Weights of a small GPT-style language model, trained from scratch on English Wikipedia: vocabulary 4414.
Each number is 128 + 32 x the weight over the matrix's rms, rounded and kept within 0 to 255. Layers, rows and columns count from 0. Numbers have three digits each.

# layer 9 MLP down (transposed), 512x128, rms 0.0968, rows 442-463, columns 64-127
086016198177215098183023134156084090118121088148096107079158137163034107117125197128114119134116169134070120089090085141147095133157087137122125089182115098153093152129082179206122177193223142
114130128140199107014144126073081121113164071089132170113117138089103143146115159127202168175125089090198171137119115148159075125110171108103145151156135159151192142178143159151093097093075121
104125135118126142126131126122127131143122133154122131128120136167153128113129126138128129140096138147119117149141129125137133118145123138113140135091134138093127142128126121126117125124135121
130110220119154135020159122141138077173177115085059145103097217100138194083116107160139167120114165119126114087124113137173153147203091210114083105104145115126110089127145162097138127163164134
071090193112154165121173125163150118120112119106103112130054130147141114131142113169166171118116097128044156068149142128125157127157139136105194141097061113132154048161102171162116152204139160
130153139196079124173121113095119129138068140155179112169143111174109188090048192127145109143097135089172140139174078093128137012160174126124159070122085089192055083148149118131109045157131123
137135166075114120163138161126049136128104093146067092110086107130126117124177151071159101120195114235200161145109141162184084134100111123131133136127137060114126132082122119096114150147122138
129124132130124124123131118125124127129127124128127129126124124114136129131129110126129123133124130134136133122129123136133110130116125142124131121126125137125134124142119128130120123139129126
096086033168200146153176162099125169051075114156044121101138096111174163153152169152132125107092107110106109109195191100144126098088104138103242068107123117109120027168151169097127162092124115
058214167114141079122090128175148110113125183100148115163100063178090084170164046091077153102099187136153098094223213138173190157077131122134109171136116104176119118099053113156068117113131045
137127142141133142138131144123128130133120156118125128133128116113132132134119129142129118114124126111131122129129140118114141109137125117138122129126144128124132119139128129130127133136118104
208073058114141100185144176128136160162123158113159156134229184143091124155121080145151143089136121176106116161120106099124136110169141052158145095118093204153141130097123106096101121125219094
138145115131082150140109147133148108110153152112115127158123173179212112167148124130129117179042141045112104125161120114101123101125121118092148139071110113145132128148126141146087107140162153
141125119128129127126132126116117146125126126131135115129128129131132132125130130124107140125131128130129129125140137114125145132121129121126128125141127127134141137128135129129128106132131124
143126141080188098101132075144124126078133133097119064171149166104083155176118147156187169161183137106135092117126154105165012154152096137148165160046127112059141109066133130118132080155080091
141117115129119130124138135090144153167109151126081119129129152129149081096125091089116143131134133161130126129163110102148125123155170121161118136171131122124061149126125115135139107049161151
116124096060148102040149082097135118163125146134139177191126111078137160083142205161120170125094172119189182100138139058134135113101111118178111119147159093195094156134142221087101084120115118
132139127136134122147137110130137121122126131130123130126129112128118132133121110120147139122121124123130133146118119114135121127131123138121130125125131118145119125125138139124126121122134124
142087110160071164166086105145170098168074147172182120160118155128172099101147100102128128101098126129135128046127113159105141139117099115109158117163136054190222137165107118159121120119110098
125135135119128093174118147161141120080114183185145131095132164122144144134124118092124039088119123121148152106107115068157103115095128122042093135121156156114097119151136143135120117090253126
085181136119144111103108165087226073141158139102117124046119129069143132119127118030095158139142159134141114170014160145117111155188189115131113105117201110126062085134130112107150127182128184
133111151106148134142042091197135190147092096114114142170154120172101163167125112176191082189147123149117127125070130099118103133150130147142124117065135176143114151157139096089099107119154138
# layer 9 MLP up, 512x128, rms 0.104, rows 443-463, columns 64-127
124114139160135181156077136083143127132108149110154116203132146089101130126094201097153087120085079179170150124188119147087113206133163123156155153125136116084092143159082154162149157109123155
150128129114118128137128124128131127159122110108124131136132128143131139127133135144108122138121125130124124118129129144134122145127150124136119128147118129102130141136122124124143110159139100
158118128100111155164160155109144118129028070145166169131096074146127050171126143125102160198111131130090174051189139126175165185105101121155057155180057189144150103084078139164144106140105068
111119143149160104110154083019164186125122158121085147070167124174128183143058156101135129118126161173166159091121179167122144112129095080160049149148133140128065178171089100112108143088147132
153160122119114101145095100146079122149132057077082101128127127111138060159182118140108129172101065095141178040115084122116149115153133102134107132133150113131147165126153171137152167162155184
131189131150040133157134111068082143164065139162105096125168152145105116126118120120146150182119131151169103115119127230095121100127125161131162165119166120089107125097138113094202108193132131
133135130118123133129121122132127136136123125116129123131126150125125132133127136134113132125128131134136125118127123138117127139149139124146132133139110128123144132127122125128149119131143132
190065173083105148136073091156078146114085123114106155132104173182147105093080131109129108172084085098124124143126174108122134170136121174209113081173120150123107103082088076090156105139100099
157086033027056152132115125064087155148054099194142087130155188119134130079134179202059126084132085126167136124096153142129133166172122144154110130104086109160092129053115094109138180140099079
147126128128110141134125118097127131152118115123130128128133126126134131131118145146124114123125128127129123116131111132126132152132126114144115128154122143107134135123125129137147125134148126
140141147177132150112104088127173114110139140145082129154138118148136104083085145116117086102121158155132113078071163180091100093105135166124140190150099078154112101107157107141163095122171118
134140133148119157101122008099148150142139083086160131155137097121066077137131148112096167110172083202121128108077133182129140156133124092155076189108119105130152106094109095108200118128100094
140130120120123138149123125131128128148126117123125126136140138139132141125128153157115130128125129126133124097131123144109122138137118128142131134121142141118126127132121132123131131119138126
182176103106154176087147120143121192198083097123115051110156064120094123224138108057133141128140101103129136098145156114128135119118087076153107097172132094072128082172094254120113097196214199
126144127140140145133121105154116118100146090126185167117111116147116210174130161148131135116104118130122099082079144167124150139132121123114149075091110132115165102114114132143103152195120117
139071143092026163125073088099152164160135112113126140118147176083141104187090093124067172161156144174108138168166146181124132114166127118164116154166183136075149136152159171161095118172147138
139141130123121140131130119123130130145127118117135128131129129131122129149124131142123134126128106139130139104126122146129120131134123129141144121140119120101158129123121136124143129123144118
125153129098035159099160079116123120118155053139143191115106123083120186153085105140096053085128055174145167137147019135059158152130132105164151104141186143099130130110154106171106088216191153
144070098129059139164119111157071138141114141004106170125173167153140090146117126163108150141144102112149100121133112128039177197172152155138148159200142146170156142129136066095132122176142147
145039182118121131110102079091087145136171151096058124145153120186138158127119216151104107117131134148209140058066167105166136142159128182118114165187120088122086083120104180106111137082182077
125094124075064151146096111143129163176006098104123112105140144136064082134068152133133058157139097116142183127127183158139143158133158129194129148140091177089095114137064068117151092160130178